config.toml
n_layer = 14
d_model = 64
n_head = 1
n_kv_head = 1
head_dim = 64
d_mlp = 256
vocab_size = 4096
activation = "tanh_gelu"
norm = "layernorm"
norm_place = "pre"
norm_eps = 1e-05
positions = "learned"
qk_norm = false
attn_scale = 0.125
bias = "qkv"
tie_embeddings = true
parallel_block = false
init = "normal"
init_std_qkv = 0.0572
init_std_o = 0.0
init_std_up = 0.0572
init_std_down = 0.0
optimizer = "soap_variant"
lr = 0.0077
lr_mult_up = 0.669
beta1 = 0.95
beta2 = 0.99
lr_head = 0.00918
grad_clip = 2.0
warmup_steps = 200
schedule = "wsd"
decay_fraction = 0.924
decay_shape = "linear"
final_lr_fraction = 0.0
batch_tokens = 32768
seq_len = 512
doc_mask = true
z_loss = 0.0001
train_tokens = 130000000
steps = 3968
dataset = "wikipedia_en"
Each number is 128 + 24 x the weight over its row's rms, rounded and kept within 0 to 255. Layers, rows and columns count from 0. Numbers have three digits each. The size before them is the row's rms in percent of the matrix's.

# q: layer 10 attention query, 64x64, rms 0.152, rows 0-46, columns 0-63
# k: layer 10 attention key, 64x64, rms 0.152, rows 0-45, columns 0-63
q0 097:161116111149143167140153146145140143137150081123160116155121141125090106152161081162144115148178098101114166152097114156115129152102132128093121112120134179137115151132169155122116143119106149
k0 099:117112143165112090099105144113150161107114117119126140136130124128156069129146124178129129131108068137128109141096096129148148127153147112168157139156083130116131160184120129104081128120143119
q1 090:097150141113109150092151185131132154135112108090090113150118139134097125159160060155126155145117086138146075159098108124145110153120132101139131131143106129167089127135123111125106136126137116
k1 089:122088150137162106125100083135138150136093143094117102116088138117150069136126098123108111137100124084149115142112135104086165104108084124143153135161094100103096121140156128151133101133126136
q2 106:113120103137137152134140092099137118127098149140167156093128122119146158070137168077138102155175135112133143113141156114122080116110115173111142163122125112169146162139088128127110136147131147
k2 105:082128077144115151117158114142124125120099116147139109105132116114120154113165129136165093154179112126163153098170125092135118083151133141109099155100128145172162139131099113098138128123099108
q3 084:126144143137105083129171102144157123105162140177103141166115096142133130122174105126118148125130137129124149157128102109135159119132139162171129137124156096153136147087147090173099183130137127
k3 079:134148153067110123130117138135147111105126120120111122138132118122108151118173119156111106149121161126090141135060132101083146109095136146135161132126094129104119119174190130117100156147112100
q4 093:111140187137157120119150122132122085128139158169149145149099120121144195150123153109135110140175131129108129129157185162112141126129137112129121128122113117137152160093099094155118151080141111
k4 100:109152126122086134153162098131129106128093116136145145147105135121096165167146112092149104128153111086090136101124193158129137161145145147116112132125119135081164164139140099101106115099128113
q5 086:138169113108160089134082084131120102127131108137121108103087106103125109123135148096081130133128128143158117158114075130103153125094151149108132150129123086135107133172142104157113155100158099
k5 089:144163092109151108139114111138120118131133144107091114130120118109128165136133140113105131126186117136132107187097121140106154148100138125148137124081141126189120130111172082103136167089108109
q6 109:080139101141121139109136075144138110124091166098104131124114120084137163144106121119166139139170142120143155115175135141145125123182168159112099152110131139165120133160128099130148167117139117
k6 120:096101097150093119129145131125114143151102151116098113110123108079098150134181110103100137153138115098130182141126166131139111118144116136096130152123183159138150119179148107142112133104161118
q7 090:110101130142105144122143141153130093127151167124136100119120129124140148118138067115118157106141110116126149188139113090162095122151124099114106096092135141172177076106129115115127082119117133
k7 086:101098165140100154092085132133102197112157173123144135128121120107140134127137159128119154112121122108145149087136158142122170106147114113109151149149084150103143142150153121119145117168153096
q8 108:097098108103125157129111132169118108139158152127141125082145124140103158153099176121138174103136108114163111162147160135129153146184145118128102146147144142105140115123096136096162136163155099
k8 111:109102138137140106110114153162126096181129154132135126111171178137118155137115133114123175097144130142082164128156170108144122103163107106089120073153143127152127139132113082132124125111115120
q9 121:118130128141129122098161138149119120145102112097113175130121122101134157109154164095139145102157130131120155091177157107120106146136160180124112146112141172139149127187129153140160153153154158
k9 118:133087072154152143100167119107126128155130137129124133097100137091139150113149175114140128137159121125104181140144124165167090098125102129135114111129145154134166175131156134100135140113097156
q10 089:086108132104114114128130111112128136168088172139134115128130155121102197111100096100096147160120145159155137156117136071156116160131089123126132123139110108149097108134157110126171121115129117
k10 088:122147117143112127152136089131117129088135184084151099126151078131108139144146121143141148106153179124145178148149088108103121139172102171121102135152094129145111099127146115126137123119165127
q11 089:166157101133085117112141115103132119162102114131141153128153107122118097086117124113149142159130133152100126114142086160115079100098122102150085101149081094140113117119114121116124114082117084
k11 084:128114112161098104144142104116131121130114108104125192160138114156141112077157123139130121170146146160142120099120093172078128124121111154127127108146088112113141126062144142137126165110140114
q12 097:080112139130158094079127084118149151146102138112113067123150128106106125136141117147098116124148079154154123134135140110102143123081109171146154125122133132115182149108143139151107109106149150
k12 100:120165128127162182123160089099156172144122112081109128109118109134092099136102122139147142112119101149130144167156124121122122146103143112119122173112125081145161117137137138116121134140089067
q13 089:121123086158132100092146121118124164094068113128126117111097123118111136123124097134139115153089102097149156142119121127087122124076124138129113181139117097156119117133103123075113145101131081
k13 086:133114133189132110084128093167112139108101118102138140128127118160151125127146130128102093129113108118126104164137078109118116114094153126113112173146125087166147099174128114115172164113106122
q14 086:138149156147140107120141136113176186112099081128127181131105121175154128123115141156166158147149102093138161152139125121126151118097171147108126143159146148137120157152148139156119147149150146
k14 082:130128105158145127095142138133151163110113100080181089114128139140152172120146118119146111158142102114150119159100088110156136122098114101141155125129125126134144121159142182153121176077135133
q15 100:089114115115142116123128162118083090170124129094096110106096128144118168115107143086116126128132147117161143131128072171107166110113140172142100134090154160130128160136132133110112142153093140
k15 097:110091150109164102103136120122114104157144132132104119097120103162096165108088139092159143156107119117129135150126107159152137144148137154133111122147150194148110150131115067140127145103116085
q16 104:146121107157142124134127154144081133146100128126123146089148145113101103093129129076116164127133118094153110101175153133113063089109106114110086161118127102090132105111104138143146134126101132
k16 102:114112110137139100093144148115147124122086153129118127122161156129123135083155138139174128147150104126110116155168147167099075097123147088108117126120136100094138146094092115115178139110091142
q17 108:124106128111116138136129142125133148153163108100143100097179143118076177153162116153131074123138089127153128136111146139110102155135128127150135107141087179161144133148173132143096119129102107
k17 109:111094122135155115120104096143155153137125119090117120147144105156124090192105139122131116105121088172136154098176139118126121098136118165134167137141113115121150128109149129133077081146151096
q18 113:125113165149114126141120148121105098118140138122102112126161110190106122114106139145116120137095149126147111100102112126127124171138117121166119106119171157077078120117154130141155153089072100
k18 103:176114153134156100122118161090112121132142123174155122129148139155120105134109096140149137150147178177103132124115118138133109168116116166143121130141144121058107149099144101159152131157116101
q19 104:124135121104152120122126141162173115105097105119107157156116132124136121100183124081151125125130092078117106110152136125082127149079157099121144156141118116139096141101073150147102146115144140
k19 095:115117126135137127141127115128128090105128131086121136131110176142157127135169144129158096168170093102131124148139156105151141122094165096118130166148095092123121162113132129129106160128062167
q20 099:101146143138099118151109177111101137115112099100147086110096181129130103108163140106111137091100117128152083155133094143135130135121160099144128117108122150107127108102131099155106126101072157
k20 096:111119176152174102149129163111130144116125122126147105146125159135109125126116177107147134131084110131107102133130134149125195132112099127142134152119095161090076105070116112123133142130099121
q21 092:115102112131103144098128162162130162137120166151137108166128110139169144194147128094107167157138073087158114156147142124143084127101139144152120110119132123162111123132127117143118167121142146
k21 093:132083167113109124083120132136124160122109160122179116142110127129120145163149095141154116144128117081121158167139143119104146121142133079153132129094127099151158100154177144119143134174121159
q22 093:164152131126097094114151178141154138165155118149140120147160118123154096161157124188088145121158143128146140161087131143151130115146143135159143121138104119137141166111187128127113124112158148
k22 092:148123164094149125140136096118169147123106120114113163142136139115125098123080093182127111099107137138081110131115111146140146126122100108100142170113070131156135129102172148100091137148149124
q23 099:127128136109159118095157101158166110122142110151113164177130099161147129108142138123145127149124158147104129135144127109117162115091165121124137089146162121126141150118105117146094132103197183
k23 093:125141086112115145160153105094093119136173088110113130133101157131168149118144112125152115153153143120105128083101158133121141133120164101109111128120097156150116135171166189141108162108113129
q24 125:135121086142086128144158146129093138131125135111116133123130143109099099179154111161108106113086098144107105105109167126150089101155132112166166094109108141096165143102103133150127084134110129
k24 115:139131173140152133146104148106154104149120102114118161120083123126131090166094146141132131103073148108117104090155141121106097107114089119120148136095112136112161114143096154133136095186150142
q25 100:069096131097146109164164119110112147123122151145126110161130151168139133185152130133080106103126113095183155123159133154174123163136132109114150113144144149148140121123130132114121090129145117
k25 098:122139160129157128085144128132112155114114136085116109132189130136107129170115140120151090107123175091136120130153151119142147175148116132123093120117151115124121089170133152134083127189133132
q26 110:117142093124138118112131091142070113131102143097152092084123091103120155116075161113128163119085107124127128144165130108098107111160121141126116130132128152136120137097127090102110074150110110
k26 097:133133132160102126120139146140101082187096146096140100085161134124101170156121139120084171079129112126146140148151118154110105102158105155130124159153158165145124133103135130131108142143125107
q27 111:129125128105166109162143112125113109135120130098101063112130126125102138129103135071102096100104148114175146133121127119144134139102088163109143134083181130150138113142096123124145105107115174
k27 114:136164110089159117122129115114090124113128126148133147101136109127111146149078176077164135124127150133156154143143124117118140120178183142105103166108161127132100127178114107116144167140130124
q28 099:143105149125090114135121138134149139141146107121136124104143127132153088160142156174124092123158160130175116074073099131119146167091082125176136121104090113130117162132132151137134107111129129
k28 093:154144151138156118173147106112128146125112130144127151116125114178113126113068129112123075154115117199137127114100124108170107148114106126162134139077106090125130122125148125125137087159131115
q29 095:133112159112095106113163148079111143128089155170132103114137146107104140087117141107138136084170158151142126117142105128135098142108104159134121101083134140116121142094120074104155170131116128
k29 092:120128100137104124160170132115152141111087112140184168103137156161087116079142146112129104161103155120112190150148107125131124139149097156131138095137143122132081116127146119092118128142126121
q30 090:116111161114164155127075105139135158149120094096144143122154119139129129142101139151113129081085140143108094133123134123111136131124139084116144134123093105186118116167129152107094078151168134
k30 093:110128107106158167126097092163075157158136105115118102142145125161160129154102132106106131100115115167143102157125160165122132117095121123102132121130100093154107128092119143142106074122136164
q31 110:091165072124120111131157102116156138107159117136125109168110121148097130158176129108131120125156122194125124092153122115116152145146135157105135128132118142158141108181107161132099131123152163
k31 102:081125107118137102104142119143145119160156118116063137152079096080123122146155151087116102114122141171122122107159138078130148115166104132146112133121136152141123106147171158137111130111110139
q32 119:173174104138114140104147155139134131166171117175124157134160124129166119124120117129121119140185112120167112085128151096107119120046147135130144129128135138127140132120153141141117140091151140
k32 118:165155118145122118099152108141179131119126113144093166141135106118169119123120102163188124156162091131112132111138125133142134095112127084137114142102123082116117153105190153101145129111140131
q33 117:139148135121159132136110153110106111128139175181134118146172122138140159108100107140095149172121164142126161156143127141129139116182155158170118133114148107111113135124149087124154181155105118
k33 108:128115138059079133155109146126121119122159127164138103144181120143106125116147082156110148124148152096104136177139089140121136123136139144117121124152168176127103104113147099146149161131136113
q34 099:134134139082122096135127149120130140130132125132133105165124102089130186093140115150165086154127093115098109105128089135168124097141151113102111142103111134133125123134171094112114161110117066
k34 102:147129124099112120136156126140173148140190129108140137153121114083141117151167101145118082154107077080145147112112142125124140119138152194102137118127131151144109117104153110141091138103145126
q35 095:132105145081122139176096108115126154123135160115108086134135130125099155152129146102142118120116121148180151094101139079143165122165143082164136108105136113134115102113148108128105131156092091
k35 094:132131171074110104147112146126116114123145152123121096147131109173084141155142123095121143126089132147160131131125146115128115109136125189092161105116162080132095110149154130155138097175126121
q36 090:141164121083128088104115133117144131108111113166161106133109129165118138130130121102123132124157141143150114122127169067080081096120069101127104108122142133120123110110093136154115083128118145
k36 096:127177125093134136133161105121149117096102149135144142174092133146136155134106131113177119067147128169149130116181181118133135118154086134159140131150148112117120143112149146140155157146121131
q37 087:146131118090113135166156106111120118140087102129117153089128115119132165175138113133108169129155172160167135135111097145147129159153163123171103129124136173110087143117115158143139130115129172
k37 091:110125126107137088143158098108115067113077120096102137111129113133110132133126093157139121132137139172149160110101123144142135115154044111119122114125111162088098120149155107115127128103133133
q38 076:154158102173115165143126117102132125177113123103134113149141122163136098165115116130107138137113111111139118154129131166178114138080144159135144105115139107147140159124147124186080116110173116
k38 078:130127154118154154098084125102114138125091099125133123148130092104120125161108142135147150150099108105143092140105087136059157115115126094138130121071120094150130139139130133153110133133168078
q39 104:069099102136117122112138133114129127139088135109128135099087152111133121106130144103106154098116169144137116118148132151120116136127069130069108137148121150111121115075098151094132094105153170
k39 099:076126120177161147120172108130132118128096170123128152095133186113097169104113140129130150113126161150123126119165146130144115163162122144132077157163121140142093136121098138106130115117119152
q40 091:136172139099137106140109111134154128126136111127084094150127109156171125114108154112124131115135102136168111137106167109144156170145116136164123173120125116161125107119134087123180115155117191
k40 099:113154120096132117150144148129153118162139129166138105138130127147137164131085131116122125105116170127182159172108117093137155080118156082144107152116142080118102121095146085135129148140112152
q41 101:140159118127116166143136131144183125121200146174108104152113086129128167138109163124138097147151137133161138133124146108141152175111152169149134127100124135139141159117158157161113150134133139
k41 093:123126172064085147117132133157170114137126123175119127126119082117119121165103122110134165149132097139144128111109109065136124105111148116148105114109106126128123143144182086127117131100107110
q42 103:157136085170127096079150124135149138093153124151138162132095075133177163135112153128107115104112136137105115105132148111149112141129137160107098160135146106125138115106120167110114155081155149
k42 108:139121124114113136072164128153148105143151112159160173121087123093162172141127116161126124134147137157112116128139135129130110132121129108106062158105119132148143123128161143095171140070139148
q43 097:146143144125120110128157091113131116067164152143113124140133122115113131120103190116149129181115198152148103148138117136125112122129154166129122140115146147062127122117085132140114129119131157
k43 103:147172153095116124166187170108110119106107127158123162100123154132111106120153104086128147149157150154125128081148118123114125130120130128124111125130147173111141123137133130122140167069078138
q44 102:121090150135089156122128158105099140153124128125131119113147158134098128143126117129136107124103172068101119136131098142128124120077114169140129122088150169125099109128142122154082147142094069
k44 104:180096146123162147111131133124102163108091111129163119137136117165119109114147136105174143149097095122100124127149078139126111110086131174181145114144138130117125114176104121129103109141148102
q45 077:116144147084126081142096095117115119088160117152151132147150140164155120131120097145124104158126115127141073099117112108107148149148187115154117120117101124132100074108142100157136137110102107
k45 084:146156154143104117162129191115151145118185124110121104170156118146153126137166093145133097125152160148139117138125125153143165123090108121149138148122173144103111115105179131159109125112134153
q46 087:132137123122130157109151091115154084136117137159136094105158080149111101106107103153114132161142121131079150113134121091152137140150143161132156095057110116135142166127117124109138117121138079